config.yaml
vocab_size: 2048
norm: "rmsnorm"
doc_mask: true
Each number is 128 + 24 x the weight over its row's rms, rounded and kept within 0 to 255. Layers, rows and columns count from 0. The size above them is the row's rms in percent of the matrix's.

# layer 2 MLP up, 704x256, rms 0.112, rows 89-106, columns 0-127
size [101 102 103  99 107  99 115  85  96 100  75  98 115 110 110  98  92 112]
[[154 113 160 132 125 142  86 171 142 122 138 124 108  98 107 140 122  88 137 109 129 139 124 143 129 129 148 150 148 175 112 117  98 102  95 168 112  83 153  93 120 136 121 123 158 142 118 133 180 170 136 132 183 127  92 141 127 148 100 121 128  98 116 126 127 164 176 153  73 153 140 147 112 131 127 143 147 140 153 102 166 161 134 140 138 103 115  94 141 139 144 142 127 153 117 150 127 188 113 112 172 147 136 125 126 109 143 175 125  93 111 184 117 114 125 128 117 125 110 105 114 161  87 167 103 112 150 147]
 [122  91 147 129 103  99  92 117 136 172 144 137 150 125 139 110  91 144 114 126 148 164 141 125  79 111 139 140 120 137 103 127 121 131 120 148 158 137 101 118 114 156 134 187 126  93 139 116  87  56 107 139 134 137 116 121 123 136 142 107 124  91 123  98 111 118 169 150 116 124 116 116  96  79 100 128 117 137 147 139 110 130 144 115 115 160 137 132 143 112 106 119 197  80 149 174 137 167 132 103 108 158 101  87 106 136  79 164 153 125 142 111 144 119 141  92 142 152 121  90 116 147 155 127 177 122 129 111]
 [103 142 127 183  89 107 111 121 132 121 105 107 186 130 125 168 169 141 115 123 106 143 116 122 140 165 127 130 103 123 144 133 105 133 114 149 126 110 109  88 119 169  86 120  91 108 123 109 179 129 178 126 100 115 128 117 108 148  73 156  94 118 112 150 131 125 147 159 141 133  95 158 148 140 154 124 128 135  57 113  94 121 178 134 118 134  92 121 111 110 141 117 119 108 135 100 154 155 141 112 125  87 158  98 171 138  97 145 150  76 103 129 137  94 152 135  97 158 154 124 134  95 157 138 133 141 131  96]
 [150 106 145 155 103 183 185 107 120 111 122 115 130 111  90 177 144 109 154 117 132 155 123 154 146 104 131 169 139 122  99 119 127 103  88 130 156 149 134 101  98 130 138  94 180 127 106 138 148 143 161 100 139 159 171 150 157 155 120 132 154 147 155 165 109 115 126 146 133 159 147 149 161 120 142 134 122 143  99 144 143 119 100 115 119 147 166 145 115 117 130 106 144 117  97 117 119 158 120 169 126 103 106 124 156 158 145 143 142 121 172 177 157 148 146 109  97  90 141  99 131 117  94 123 140 177 146 125]
 [160 146 177 153 137 107  73 146 131 122 150 126 147 148 134 104 109 143 153 132 132 140 134 147 133 110  88 170 104 123 125 121 118 102 134  48 137 149 128 104 174 144 170 116 107 118 120 168 103 158 142  92 180 148 158 140 108 150 116 114  67 136 175 124 147 140 145 143 150 161 113 142 160 106 134 131 102 136 158 176 131 131 124 143 103 161 102 147 128 130 124 132 106 140 116 118 115 148 101 157  88 113 132 124 117 150 139 131 142 127 170 133 100 128 125 162 142  96 188 122  67  96 126 166 125 147 116 148]
 [171 181 145 140 109  77 121 152 122 115 173 137 113 167 123 106 123  88 139 133 133 124 167 136 119 142 153 140 182 135 153 112 123 124 117 111 109 125 161 121 167 135  82 187 129 169 127 144 137  72 178 128 140 117 132 133 120 130 131  96 133 125 126 170 122  65 122 118 118 109 137 118 126 140 147  97 123 105  85 148 143 121 118 166  92 127 114 133 151 144 125 140 106 117 147 127  95 124 119 102 122 110 107 165 102 131 145 102 120 127 123 158 116 125 132 115 109 133 159 126 152 113 154 135  88 166 122 108]
 [135  70 128 116 149 128 119 106 142 101 132 161  83 152 119 130 106 113 161 131 135 137 137 116 153 162 103 137 117 120 106 168 108 134 116  87 132 138 156 102 133 136 124 135 128 153 158 116 148  71 151 130 132 150 168 163 138 121 144 161 118 109 126  79 112  94 129 168 124 145 145 154 113 118 127 123 133 135 125 117 104  98 156 149 167 183 138 141 158  87 116 113 124 110 101 116 137 118 120 138 104 100 135 114 144 185 133 118 130 102 143 103 136 143 167  97 140 135 123 153 117  83 188 140 152 132 122 136]
 [151 102 118  98 142 120 152 105 120 129  80 139 104 124 113  76 138  99 138 128 123  99 157 109 110 103 127 155 137 113 107 133 135 113 119 113 162 145 128 171 137 119 137 146  93 154 136 134 141 125 109 170 156 164  84 125 114 147 140 100 142  86 136 110 126 143 163 132 153 137 153  99 171 118 115 104 115 120 137 138  86  58 140 173 143 136 153 127 172 113  82 134 156  94  99 128 131 154 142 187 111 104 183 191 109 124 196 154 107 111 125 125 110 144 103  78  84 124 147 103 135 112 128 126 131 179 141 135]
 [110 131 139 116 114 129 103 151 114 166 163 123 106 125 114 103 122 138 156 138 128 103 108 114 151 117 155  82 139 154 166 168 140 112 128 137 157 139 126 120 125 163 154 116 155  93  91 187 154 106 108 138 145 151 134 143 114 101 145 152 165 143 148 149 122 118 122  98 160 121 149 141 106 122 167 111 133 131 140 157 104 111 133 106 155 125 109  83 121 141 166 171 147  92 129 136 152 116 138  60  89 118 142 106 137 128 120  87 118 121 169 166 141 142 126 158 142 113 106 194 129  98 130 152 109 122 102 131]
 [103 108 120 131 134  91 129 146 110 121 158 102 147 141 163 144 140 150 117 118 107 120 107 141 124 133 136 105 126 114 134 122 149 108 146 145 119 127 131 164 129 127 135 188 125 116  89 111 104 114 182  95 151 107 140 159 107 154 145 125 101  92 129 164 136 109 128 119 178 139 150 117 138 121 163 187 159  86 125 146 134 147 144 120 150 134 114 107 121 134 133 126 105 149  96 143 123 156 127  84 151 150 137  76 103 130 106 108  84 133 120 126 153 127 144 133 147 136 112 153 168 148 143 109  56 155 136 150]
 [154 130 119 129 103 164 136 116 158 115  73 113 136 103  94 121 156  71 112 138  92 186 119 145 129 148  94  98 100 108 153 139  86 124 155 115 190 128 111 136 139 149 117 101 115 122 192 125  97 114 149  96 126 121 114  63  86 126 138 152 115 127 111  98 121 147 136 147 132 161 168 145 144 152 136 142  99 164 165 154 125 108 193 144 157 161  99 114 118 133 113 125 151 148 138  93 133 138  94 130 121 143 123 140 158  90 102 114 157 121 152 123 129 149 159 145 154 132 122 101 177  82 140 138 129  88 107 124]
 [190 123 131  98 115 119 122 152 107 166 129 146  89 128 160 133 136 171  90 145 125 149 127 144 149 118 106 135 113 128  84 108 110 131  80 108 110 117 124 142 121 127  91 168 152 114 108 114 169 134 120 125 143 134 116 106 114 152 154 101 162 144  94 137 107 152 108 134  99 113 145 105 131 129 114 140 162 148 109 152 107 123 143 123 139 141 110 153 136 115 119 131 135 144 129  98 120 119 126 160 142 146 129 130 126  89 163 142 167 182 151 121 118 134 100 194  95  75 104 135 102 104 138 109 133 120 149 162]
 [157  82 155 163 106 121 105 130 113 121 142 141 157 104 113 102 188 118 154 113 143 108 150 158 130 124  98  78 141 115 149  73  94 143 140 143 132 102 122 139 124 148 146 135  85 101 130 110 157 123 107 152 119 153  84 147 150 153  93 136 121  81 133 117 121 146  97 128 155 182 142 149 178 101 139 123 156 141 120 141  93 186 125 115 109  97 194 106 168 136 120 130 125 150 168 180 112 147 135 115 158 142 161 116 140 123 114 162 108 132 124 142 130 113 119 127 156 121  89 159 149 139 123 153 146 140 147 118]
 [130 158 128  59 114 116 102 141 118 117 138 121 106 155 155 113  91 118 136  87 119 121 170 128 124 124 121 141 173 119 108 146 132 154 103 148 152 127 179 164 118 118 161 103 147 147  98  47 151 119 146  73 107 137 125 164 100 114  59 135  80  88 110 149  98 113 124 127  95 140 156 122 122 116 133 112 165 155 142  90 138 124 106  86 102 145 171 150 118 104 157 159 125 119  91 134 116  74 124 130 161  91 125 152 121 103 105 141 163 148 125 135 114 111 148 103  98 119 120 109 132 139 157 118 147 155 131 106]
 [136 106 134 115  98 133 112 164  98 110 150 147 133 146 116 154 133  83 138 128 142 118 134 135 116 173 133 109  87 125 114 111 146 139 168 117  99 132 130 139 105 122 132 189 116 153 132 127 128 141 168 152 132 145 116 151 145 146  84 158 130 130 144 135 123 108 157 134 162 106 104  98 130 124 157 114 137 131 146 132 174 132  73 158 129 157 128 151 110  85 138 137 129 159 140  91  72 143 150 116 159 149 112 119 128  95 137 129 174 111 119 133 145 169 130 123 107 112 136 129 166 151 142 119  89  88 137 125]
 [ 89 127 128 150 102 158  99 125 114  79 101 150 141 128 111 162 134 123 113 143 126 111 141 135 106 136 164 135 143 129 161 131  96 104 139 115 159 179 144 106 120 130 176 150 179 162 131 106 124  78 145 129 148 122 113 148 120 119 156 149 116 114 138 147 138 139 137 132 136  97 141 120 113 148 155  89 129 143 126 112 133 128 136 138 130  85 163 113 122 140 113 118 117  79 145 168 192 138 152 150 130  88 138  99 133 176 162 145 140 150 150 162 128 129 105 154 118 129 135 113 134 130 136 139 114 103 123 123]
 [123 100 131 109 138 134 137  85 103 145 161 132 128 141 180 147 150 110 127 117 146 135 116 150 126 134  92 140  75 155 106 117 168 135 121 123  97 128  87 121 125 122 135 119 129 136 122  87 140 129 122 122 154 118 126 115 106 108 131 122 140  92 114 112 135 130 106 142 158 120  96 144 155 131 104 136 106 154 120 111 133 115 131 129 120 130  60 133 133 104 159 153 131 150 111 131  80 144 180 133 135  92 127 155  93 133 126 150 132  94 117 100 126 115 142 152 147 140  94 142  91 157 116  95 192  81 138 123]
 [ 94 138 115 125 135 164 156 128 122 159 114 123 159 127 106 156  80 148 129 122  98 133 145 160 150 167 134 120 132 161 136 137  82 137 130 170 129 156  87  99 132 138 144 130  97 154 124 126 151 126 139 101 140 128 126 158 162  87 112 156  38 148 132 151 142 120 139 147  89 146 116 158  92 138 159  84  99 111 128 159 151 105 120 155 101  99 123 153 168 140  97 157  89 132 109 180 111 129 168  83 121 139  80 123 157  98 151 145  96 139 142 135 123 150  74 144 116 130 107 104 105 126  86 121 107 113 149 181]]
# layer 2 MLP down (transposed), 704x256, rms 0.0623, rows 89-106, columns 0-127
size [ 98 101 105  98 108 106 114  82  97 105  72 107 115 105 114  97  92 112]
[[138 135 117 138  68 154 130 128 169 100 122 125 152 100 148 108 118 101 165 113 130 117  89 122 123 133 152 121 117 129 106  57 144 107  99 165 125 132 118 120  88 152 149 110 151 154  89 130 155 116 180 161 171 146  82 118 162  90 150 145 112  95 134 120 193 132 131 128 109 137 134 100 135 131 120 138 127 100 115 134 140 124 136 137  95 108 143 119 151 143 136 167 144 165 112 146 132 170 134 117 116 124  98 144 143  95 100 100 100 121 126 125  77 127 140 106  74 114  97 121 142 127 166 116 165 130 128 136]
 [101  91 146 105 104 145  81 110 158 148  97  78 119 160 171 109 104 115 144 134 165 133 122 134 140 150 114 166 124 158 168 123 110 121 154 168 163 119  73 125 118 140 147 115 103  99 155 104 125 109 134 124 135 128 141 155 108  80 120 135 116  92 135 155  98 123 149 139 159 145 137 130 143 135 159 131 142 125  63 130 157 100 106 138 145 122 133 118 141 136 153 110 129 166 123 160  96 165 129 170  96  97 149 164 113 187 158 146 178 167 113 144 136 124 121 164 159 136 127 109 147 124 137 117 114 143 112 125]
 [106  87 158 143  78  97 114 114 167 151 128 152  81 149 119 137 112 167 162 106 173 122 125 108 150 144 152 122 118 133 148 142  80 123 116 175 137 128 138 105  71 173 129 113 108  83 132 131 129 170 123  94 112  96  84 104 107 119 122  99 104  81 141 158 125 121 114 111 112 127 123 120 109 148 143 133 155 165 137 128 129 156 127 158  73  90  93 141 145 198 176 129 124 123  90 146 135 121 123 162 170 116 124 117 152 165  94 125 154 112  94 107 115 124 156 142  89 143 143 165 144 120 137 122 140 127  95  93]
 [120 108 164 121 133 137 139 152 122  83 129  64 154 171 127 162 135 143 122 110 120 143 120 115 109 111 123 111 185 153 138 119 124  94 150 124 135 108  88 122 135 148 118  90 145 108 145 149 160 128 130 146 127 138 127 193 120 163 163 154 128 110 128 114 144 124 118 125 149 103 191  89 160 130 130 129 105 147  95 138 141 148 173 118 145 146 187 128 129  83 116 110 137 169 117  96 122  83 127  85 109 114 142 108 125 144 135 112 137 118 148 143 121 159 195 122 123 108 151 116 141 102 115 155 138 133  92 161]
 [157 117 152 150 138 123 132 146 137 103 146 109 131 130 125  99 116 103 148 131 106 130 174  96 143 193 128 125 124 160 139 122 159 140 162 158 117 135 123 130 102  83 146 143 178 127 148 185 127 161 113 119 141 155 119 145 115 124 127 156 122 166 117 134 152 167 152 160 142 125 159 125 133 107 111 105 117 102 153 115 115 150 133 138 100 157 132 111 149 142  91 146 154 119 132 154 114 127 132 161 137 113 146 113 118 180 113 147 123 152 124 130 133 124 113  95 128 146 106 110 123 138 130  98 138 121 169  94]
 [154 165 132 152 131 134 117 161 127 136  87 174 171 188  94 125  98 145 122 109 142 124 118 120  97 156 154 130 158 107 173 140 111 105 135 124 133 122 145 148 116 115 132 151 108 145 154 115 137 103 158 181 132 108 156 123 152 105 107 135 149 117 131 126 117 123  99 106 104 130  86 122 123  80 125 133 133  98 115 165 129 154 123 173 102 104 130 160  92 133 146 125 131 131 153 137 119 155 152 135  88 147 143 183 123 129 149 118 147 140  77 142 106 121 154 105 124 118 151  78 173 128 106 150 160 150 109 123]
 [151 121 156 153 115 119 123 174 151 122 138 142  95 127 114 127 113 111 192 132 167 115  88 112 133 115 125 114 117 127  82 124 126 102 149  87 167 129 141 108 169 130 152 119 152 154 115 119 129 104 110 108 129 173 122 146 110 132 154 131 140 115 188 126 161 130 147 144 129 147 127  82 128 120 124 107 137 136 124  71  93 124 126 117 158 121 138  91  82 142  95  87 116 139 117 112 109 121 110 134 122 114 129  97  92 106 112 129  99 160 145 186 164 142 132 127 112 160  85 128 154 114 152 128 113 124 124 109]
 [158 121 113 111 177 120 117 137 139 104 123 116 112 135 156 100 156 105 162 138 109  81  88 147 173 131 145 111 125 113 112 104 107 137 124 122 139 154 117 134 146 144 124 149  94 138 129 122 162 119 114 129 128 135 103  95 131 167 132 109 134 108 139 106 126 113 146 119 127 160 165 114 139 118 160  98 143 139 145 118 146  97 138 148 104 135 137 180 149 129 116 157 160  69 100 115 111 152 136 161 155 140 154 160 116 128 160 110  80 150  79 153 123 127  99 137 122 147 158 133 115 173 120  90 169 171 137 137]
 [160 125 140 148 149 112  66 180 124 165 124 132 125 133 129 137 179 103 125 149 157  93 137  66 136 119 170 172  97 120 129 167  85 122 105 146 131 150 130 142 148 179 157 101 119 122  69 148 134 115  73 113 150 138 136 138  77 100 124 125 180 118 165 151 175 120 163 126 142 150  97 135 151 129 133 113 158 161  96 142 121 151 129 103 155 144 164 119  97 111  93 148 127 134 106 146 113 113 130 106 105 153 125 123 134 136 122 165 164 112 134 116 140 145 122 137 114 133 134 148 132 152  93 127 144 100 146  95]
 [ 93 100 107 140  90 108  84  82 140 129 161  96 178 103 165 117 135 123  81 123 118 140 112 131 112 138 159 165 153  73 120 121 116 135 131 124 108 126 141 171 123 141 118 133  99 104 134 109 153 125 108 129 100 137 147 113 140 161 163 110 163 164 125  89 112 137 120 160 178 140 150 125 164 128  98 145 121 107 117 115 152 122 127 132 133 104 115 114 104 145 104 188 123 176 147 123 118 114 111 131  99 128 128 109 123 146  90 157 170 144 111 134 156 118 107  92  79 115 121 108  98 138 131 146 129 117 127 139]
 [176 149 137 143  79 147 118 124 126 136 106 139 150 126  94 132 121 161 158 116 132 148 128 109 113 164 134 141 175  97  89 119 146  65 148 148 117 139 134 116 130 161  94 144 131 139 119 100 164  58 134 165 132 102 111 146 137 120 108 164 157  87 149 111 124 136 166 115 139 145 114 124 176 162 161  66 126 122 136 151 135 165 147  95 106 137 139 127 127 102 153 120 102 142 105 109 100 124 101 102 113 144 156 142 131 151 125 122 112 122 116 161 123 142 107 111 121 160 168 133 137 152 109 126 137 123 169 176]
 [118 132  85 150 119 164 110 148 157 155 116 140 138 159 172 144  98 158 110 107 122 132  85 105 120 108 152 165 116 105 103 124 119 102 134 193 147 139 166 118 131 125 139 158 143 168 150 124 164 109 106 141  63 124 147  86 116 117 143 135 167 112 166 108 135 104 146  85 139 126 137 107 134 149  79 122 123 184 159 103  80 108 138 135  86  97 122 152 126  59  92 146 152 180 141 146 129 112 154 164 144 123 163 132 113 155 127 157 164 114 134 145 102 158 130 111  96 125  88 107 132 130 132  93 157 120 146 136]
 [123 133 156  80 158 147 126  91 104 154 134 136 185 112 110  97 176 128 130 168  81  95 135 141 158 138 109 115 136  92 121 112 141 192 132 156 115 131 153 128 136 116 126 154 132 161 122 117 160 144 148 108 134 118 104 133 134 127 124 135 117 120 128 160  97 132 119 103 206 152  95 133 108 134 118 172 122 116 150 111 124 132 104 146 129 131 124 127 151 117 134  90 122 149 159 168 149 151 109 129 110 167 124 115 115 129 133 157 138 110 137 109 138 130  99 139 152 116  85 124 118 125 154 139 201 122 108  96]
 [138 126 174 103 128 126 176  81 139 125  83 133 119  99 108 109 128 196 141 117 136 105 106 143  99 145  99 115 146 110 129 103 186 156 127 130 125 165 161 140 123 137 115 123 158 118 138 151 123 114 157 131 128 154 124 144 102 149 162 132  87 117  92  88  59 127 172 116 137 104  92 122 108 102 122 143 129 165 163 139 107  95 118 134 135 109 142 160 127 106  86 110 186 106 130  99 112 155 153 138 135 125 153 120 141 129 120 100 164 127 133 162 109 120 106 109 145 148 130 110 132 137 178 152 114 156 132 152]
 [121 156 140  82 139 130 146 118 134  83 160 164 135 168 163 123 124 137 116 158  64 102 137 169 113 118 146  81  82 175  97 105 169 107 146  83 117 112 157 112 124 127 114 115 180 148 144 105 112 132 135 144 138  98  95  98 129 111 127 140 137 106 148 131  76  84 135 143 118 173 105 100 146 106 107 108 139 146 135 132 155 151 100 137 118 141 129 126 123 151 111 106 107 133 178 123 111 128 118 146 137 152 173 140 133  94 110  83 134 149 115 138 164 148 136 102 111 122 152 139 125 139 135 130 123  76 139 120]
 [105 166  97 151 120 105 133 110 140 183  99 142 134 192 157 110 108 154 125  82  88 143 171 133 122 101 105 136 127 143 132 187  98 135 171 157 131 142 140 146 100 123 140 126 106  99  94 124  95 164 169 116 128 131 121 142 133 138 123 167 132 133 111 134 163 122  73 108 143 108 130  84  89 153  83 111 100  97 130 113 112 142 140 116  98 126 126 134 135 135 136 138 110 118 123 145 106 174 112 140  96 118 179 131 127 104 135 139 126 116 142 147 109 128 102 116 114 113 140 145 132 133 131 130 119 148 155 124]
 [107 112 130 161 150  89 145 111 108 139 169  97 129 146 124 126 154 159 128 150  80 111 138 165 118 163 165  97 128  92 134 170 171 140 130 110 104  87 155 112 154 168 118 180  89 105 142 103 146 158 146 106 163 154 112 159 117 105 141 134 113 139 156 141 129 105 126 116 139  92 114 100 102  97 141 164 126 148 107 138 156 120 100 119 129 137 183 111 117 108  89 109 123 124 109 148 180 137 108 108  70 167 114 160 136 125  92 167 177 125 114 157 131 115 138 163 128 126 101  86 158 143 153 174 124 148 159 138]
 [ 87 107 172  92 153 138 133 126 132 137 122 124 125 145 111 104  97 154 111 136  98 128 160 149 147 156 133 124 113 111 112 146  93 137 126 136 150 136 114 130 131 110 134 123 111 133 182 155 146 133 112 138 133 120 120 160 141 122 141 162  98 100 133 127 105 166 134 113 106 164 147 167 108 109 146 131 109 139 164 102 144 134  90 149 136 115 122 137  94 121 127 145 146 148 108 123 101 118 157 119 156 179  87 167 109 120  86 163 105 139 120 137 123 173  91 121 170 104 129 179 156 127 107 156  93 102 138 155]]
# layer 2 MLP gate, 704x256, rms 0.111, rows 90-107, columns 0-127
size [100 104 103 106 105 112  78  94  99  73 101 114 110 112 104  98 113  89]
[[140  83 105 155 109 148 142 118 101 116  90  92 114 132 155 122 137 131 151 117 108 164 120  93 135 142 115 135 146 153 127 107 146 120 153 120  82 144 128 133 186 129 126  95 147 175 123 121 140 143 108 140  97 121 140 143  85 135 103 110 125 128 164 127 125 149 110 106 109 178 117 160 150 136 148 117 126 126 118 123  93 127 118 141 147  90 123 158  98 119 129 124 111 156  99 168 130  89 123 186 144  97 138 158 104 135 126 116  76 117 128 140 103 144 133 147 157 112 156 118 127 127  62 151 131 126 104 137]
 [149 153  83  97 157 134 139 104 117 129 146 137 115 157 137 108  65 149 143 133 134 125 161 111 112 114 137 150 172 110  82  92 140 130 144 137 136 164 133 137 136  93 123 145 154 148 123 175 126 184  94 135 153 142 162 155 155 101 132 108 131 158 117 137 133 132 118 122 138 151 111 120 111  89 177 135 135  91 136 159 137 148 108 122 132 125 134 157 134 118 130 106 124 143 125 157 145 102 128 168  83 164 109 152  91 107 154 133 110 195 166 138 154 164  99  94 138  87 131 134 132 172  87 107 103 147 130 174]
 [135 131 136 154 105 155 114 132 122 100 120 131 124 110 122 108 165 200 142 125 153 108 137 117 103 109  98 154 184 124 131 163 101  98 101 117  97 104 144  77 154 152 120 127 100 118 123 138 158 129 129 121 117 146 129 118 127 131 111 166  96  94 133 154 148 173 169 182  82 137 161  88 155 118 146 126 141 126 140 138 155 160 167 108 107 130 150 109 137 151 160 136 141 129 113 122 178 111 138 159  95 112 160 117 166 129 118 112 112 140 106 144 127 111 119  95  96 125  97 117 111 132 175 110 167 139 127 179]
 [102 145 135 134 126 146 132  94 113 142 142 140 107 131 146 104 108 117 140 130 116 165 146 116 189 101 111 118 138 117  91 151 142 113 154 134 137 142 114 139 125 138 111  89 106 145 180 142 137 126 130 138 121 166 130 130  94 150 128 132  99 125 112 158 154 139  98 179 186 153 205 132 146 125 139 138  80 125 112  94 130 114  82 163  97 117  86 176 148 134 109 127  96 110 152 162 151 137 165 145 132 108 112 170 121 100 135 103 127 115 158 114  82  90 142 136 124 152 104 146 143 136 126 130 125 116 139 164]
 [ 63  95 154  79 159 171 137 124 117 123 116  79  93  97 153 137 136 115  97 113  87 119 141 134 133 105 134 100 113 158 123 110  87 127 119 102 150 154 140  78 141 113 169  97 105 133  96 116 161 177 105 160  98 125 121 152 109 109 116 165 130 160 126 125 135 133 148 158 151 119 121 115 117 168 101 150 149 132 133 114 128 110 146 134 152 152  83 118 146 144 120 144  93 143 108  81 157 130 123 131 159 116 135 109 117 192 116 132 151 125 131 106 115 160 130 129 136  87 146 156 137 110 137 166 144 126 150 177]
 [136  75 105 142  95 102 158 136 123 140 160 126 123 146  66 131 119 109 174 148 149 154 106 122  99 148 163  93 141 117 145 144 101 117 136 137 103  83 100  94 139  95 143 133 122 119 141 180 108 117 117  96 152 174 120 109 134 138 129 154  96 113 118 157 148 106 150 116 159  95 106 145 149  81 163 153 101 175  96 115 110 115 118 107 125 114 151 115 122 100 101 135 105 131 116 155 133 142 152 150 142 127 170 134 146  98 126 135 114 161 124 153 136 103 146 121  92 188 127 102 160 126 146 139 112 152 119 135]
 [135 117 131 128 139 147 135 107 111 123  87 180 122 142 135 147 146 118 149 149 110 131  87 124  94 113 144 185 175 116  68 122 151 105  88 110 137 135 143 138 141 149 133 121 108 131 142  78  98 117  85 171 136 118 103 144 104 140 174  97 147  77 118 144 124 154 168 142 169 101  93 121 156 127 128 140  96 129 110 143 125 131 148 132 142 162 138 129 152 131  72 168 158 123 126 161 115 125 167 175 147  86 165 182 149 122 143 112 125 120 111 115  95 152 130 115 118 146 155 151 155 130 157 125 154 143 144 118]
 [108 128 119 101  77 109  74 127 120 158 119 105 125 134 112  74 120 108 145 147 142  92 107 109 137 150 129 114 110  81 158 115 122 119 160 134 113 121 120 149 143 132 176 114 155  80 140 120  94 141 117 137 142 132 167 117  89 130 135 109 138 167 146 154 121 135 172 119 133 122 103 157 137 120 101 121 120 116 129 141 101 141 148 123 155 149 130  96 144 130 155 173 126 133 122 135 134  99 168  89 131 169 131 109  85  93 116 136 110 109 136  99  92 108  96 121 181 146 147 106 110 144 143 128 108 139 141 123]
 [162 142 138 121  91 104 126 144 113 143 129 126 111 158 116 132 134 110 120 145 147 132 135 101 146  90 112 131 143 124 147  99 107 124 111 106 122 118 148 133 167  81 156 118 123 123 114 152 144 105 106 142  81 125 121 135 123 125 143 121 150 141 154 123 112 130  88 146  66 115 140 157 141 155 125 129 119 140  96 109 164  85  82 115  96  96 104 134  88 135 108 163 171 155 171 142 151 125 143 125 132 103 125 148 113 172 183 131 152 141 135 167 105 140 102 156 110 149 116 144 151 129 198 124 150 113 126 112]
 [169 156 154  77 110  92 140 141 122 128 132 111 133 138 162 161 138 174 115 142 160 139 136 140 148  92 182 110 130 171 137 139  77  93 176 137  90 137 155  82  97 112 138 118 114 113 112 130 152 139 114 175 159 124 166 126 140 136 162 115 143  94 180 134 130 141 116 113  98  94 140 122 185 134 122 129 161 129 128  86 113 126 132 125  80 137 162 126 144 146 118 130 113 128 148 127 169 120 141 129 114 100 169 130 122 143  97  74 139 137 131 156 124 102 142 135 108 153 139 170 115 167 105 145 146 121 166 150]
 [ 85 111 103 111 152 125 177 111 135 107 106 121 158 134 129 119 126 102 143 139 159 117 156 161 106 126 112 131 145  90 188 126 151 165 133 113 167 128 139 144 139 166 154  99  87 130 123 130 141 103 100 106 107 151  88 177 153  94 104 126 128 130 156  90 109 111 130 125 173 185 112 148 154  85 132 104 165 103  95 158 138 137 115 120  98 157 141  98 123 161 129  69 148  88 136 144 134 117 107 101 102 115 121 135 143 139 120 148 132  94 106 117 122 121 156 122 117 151 147  85 111 100 122 143 145 162 129 100]
 [ 93 148 142 150 152 140 116 117 152 156 101 154 157  93 107 140  82 137 124 128 146 136 105 111 137 106 146 118 151 129 106 132 140  72 109 105 119 114 106  99 139 106 129 116 114 101 165 173 104 155 105 132  89  92 144 140 107  97 166  97 163 150 120 129 148 161 120 136  86 104  92 122 124  92 164 138 111 112 140 112 146  99 147 108 147 150 116 101 117 147 153 155 101 115 135 119 159 100 139 131 128  86 134 127 126  95 122 142 154 153 144  86 133 125 126 156 105 100 150 127 118 126 128 106  89 146 164 119]
 [110  81 161 143 116 157 130 127 137 137 133 143 160 135 171 141 135 107 154 148 101 160 101 124 190 114 124 112 139  99 142 100 146 115 117 133 138 137 138 134 129 132 110  81 124  96 155 184 126 115 103 147 155 144 186 137 111 127 173  94  88 143 127 114 135 129 174 166 125 139 132 131 124 154 146 106 111 127 134 121 104 165 136 163 124  90  77 112 140 143 141  77 158 141 144 161 120 145 172 131 120 109 153 106 119 167 131 113 134  82 140 138 118 110 148 124 172 124 146  99 153 130 156 117 128 127 118 147]
 [139 134  96 130  69 188 129 123 103 151 133 136 130  82 136 110 145 111  84 108 147 150 142 116 168 143 134 120 162 139 150 142 138 125 105 156 125  99 143 153 149 121 167 135 143 127 106 107 115 119 118 135 125 135 153 129 134 187 120  85 129 148 105 129 167 167 149 109 104 126 179 113 119 160 140 125 142 100 109 136 129 148 126 131 133 149 117 127 126 119 134 101 148 117 144 111 112  90 160  96 165 153 142 142  98 182 130 148 176 113 108 130 108 154  87 161 114 136 128 148 143 129 120 131 141 164  99 153]
 [121 160 142 155 130 131 102 117 135 168  94 117 124 110 154 161 123 149 134 130  73 103  98 162  99 113 114 127 168  83 175 134 124 164 120 151 132 141 129 129 141 208 108 123 112 172 116  84 130 159 151 115 139  98 141 156 106 113 114 145  72 114 132 152 152 168 112 123 165 123 135 141  91 112 140 149 126 118 129 157 132  55 151 118 155 128 126 144  92 129  97  62 119 107 161 109 106 143  93  96 144  86 141  88 150 116 138 145 116 110 128 127 119 133 107 154 132 162 144 133 133 108 126 120 125 122 161 139]
 [145 107 142  98 130  99 122 171 167 121 145 137 101  84 156 106 119 111 128 185 157 107 142  94 112 146 134 129 154 144 149 131 114 122  91 123 110 180 136 141 149 125 132 106 133 128 122 108 114 152 127  98 138  85 102 113 102 148 152  69 118 164 172 103 123 113 139  55 103 122 126 115 114 148 107 123 163  89 117 112 153 145 157  77 119 100 189 136 157 148 137 137 114 110 167  87 126 124 153 136 121 138 125 142 100 113 103 139 117 177 131 114 134 115 111 118 112 123 105 106 161 135 149 129 131 146  97 132]
 [130 158 119 115 145 132 109 160 141 100 152 134 129 133 106 172 132 147  76 188  97 181 101 151  84 142 158 152 136 103 125 135 106 126 127 151 139 158 145 153 166 118  83 114 113 141 178  97 126 140 109  96 146 136 121 108 108 132 166 133 118 107 118 145 129 200 156 132 138 122 140 161 170 107 155 121 172 125 124 135 121 151  98 141 120 120 138 149  89 142 151 161 118 124 119 138 133 135 122 101 148 172 119 121 128 134 113 128 151 129 134 138  95 145  96 100 108 123 150 128 129 136  95 130 153  83 159 148]
 [159 123 110 133  99 174 130 142 169 129 135 107 121 138 100 111 147 126 128 153 113 115  96 105 159 129 152  83  94 118 122 143 156  81 140  85 143  72 122 124  89 128 127 144 158 108 125 188 127 170 132  99 134 127 156 112 136 159 163 127 190  93 162 115 127 147 124 128 159 106 125 100 110 101 118 144  89 150 129 120 194 103 151 142 144 123 144 114 109 120 100 145 105 163 127 138 172 108 127 121 153 121 117 127 147  90 130 125 136 126 103 126  83 146  74 119 139 123  66 120 121 125 113 111 151  85 132 104]]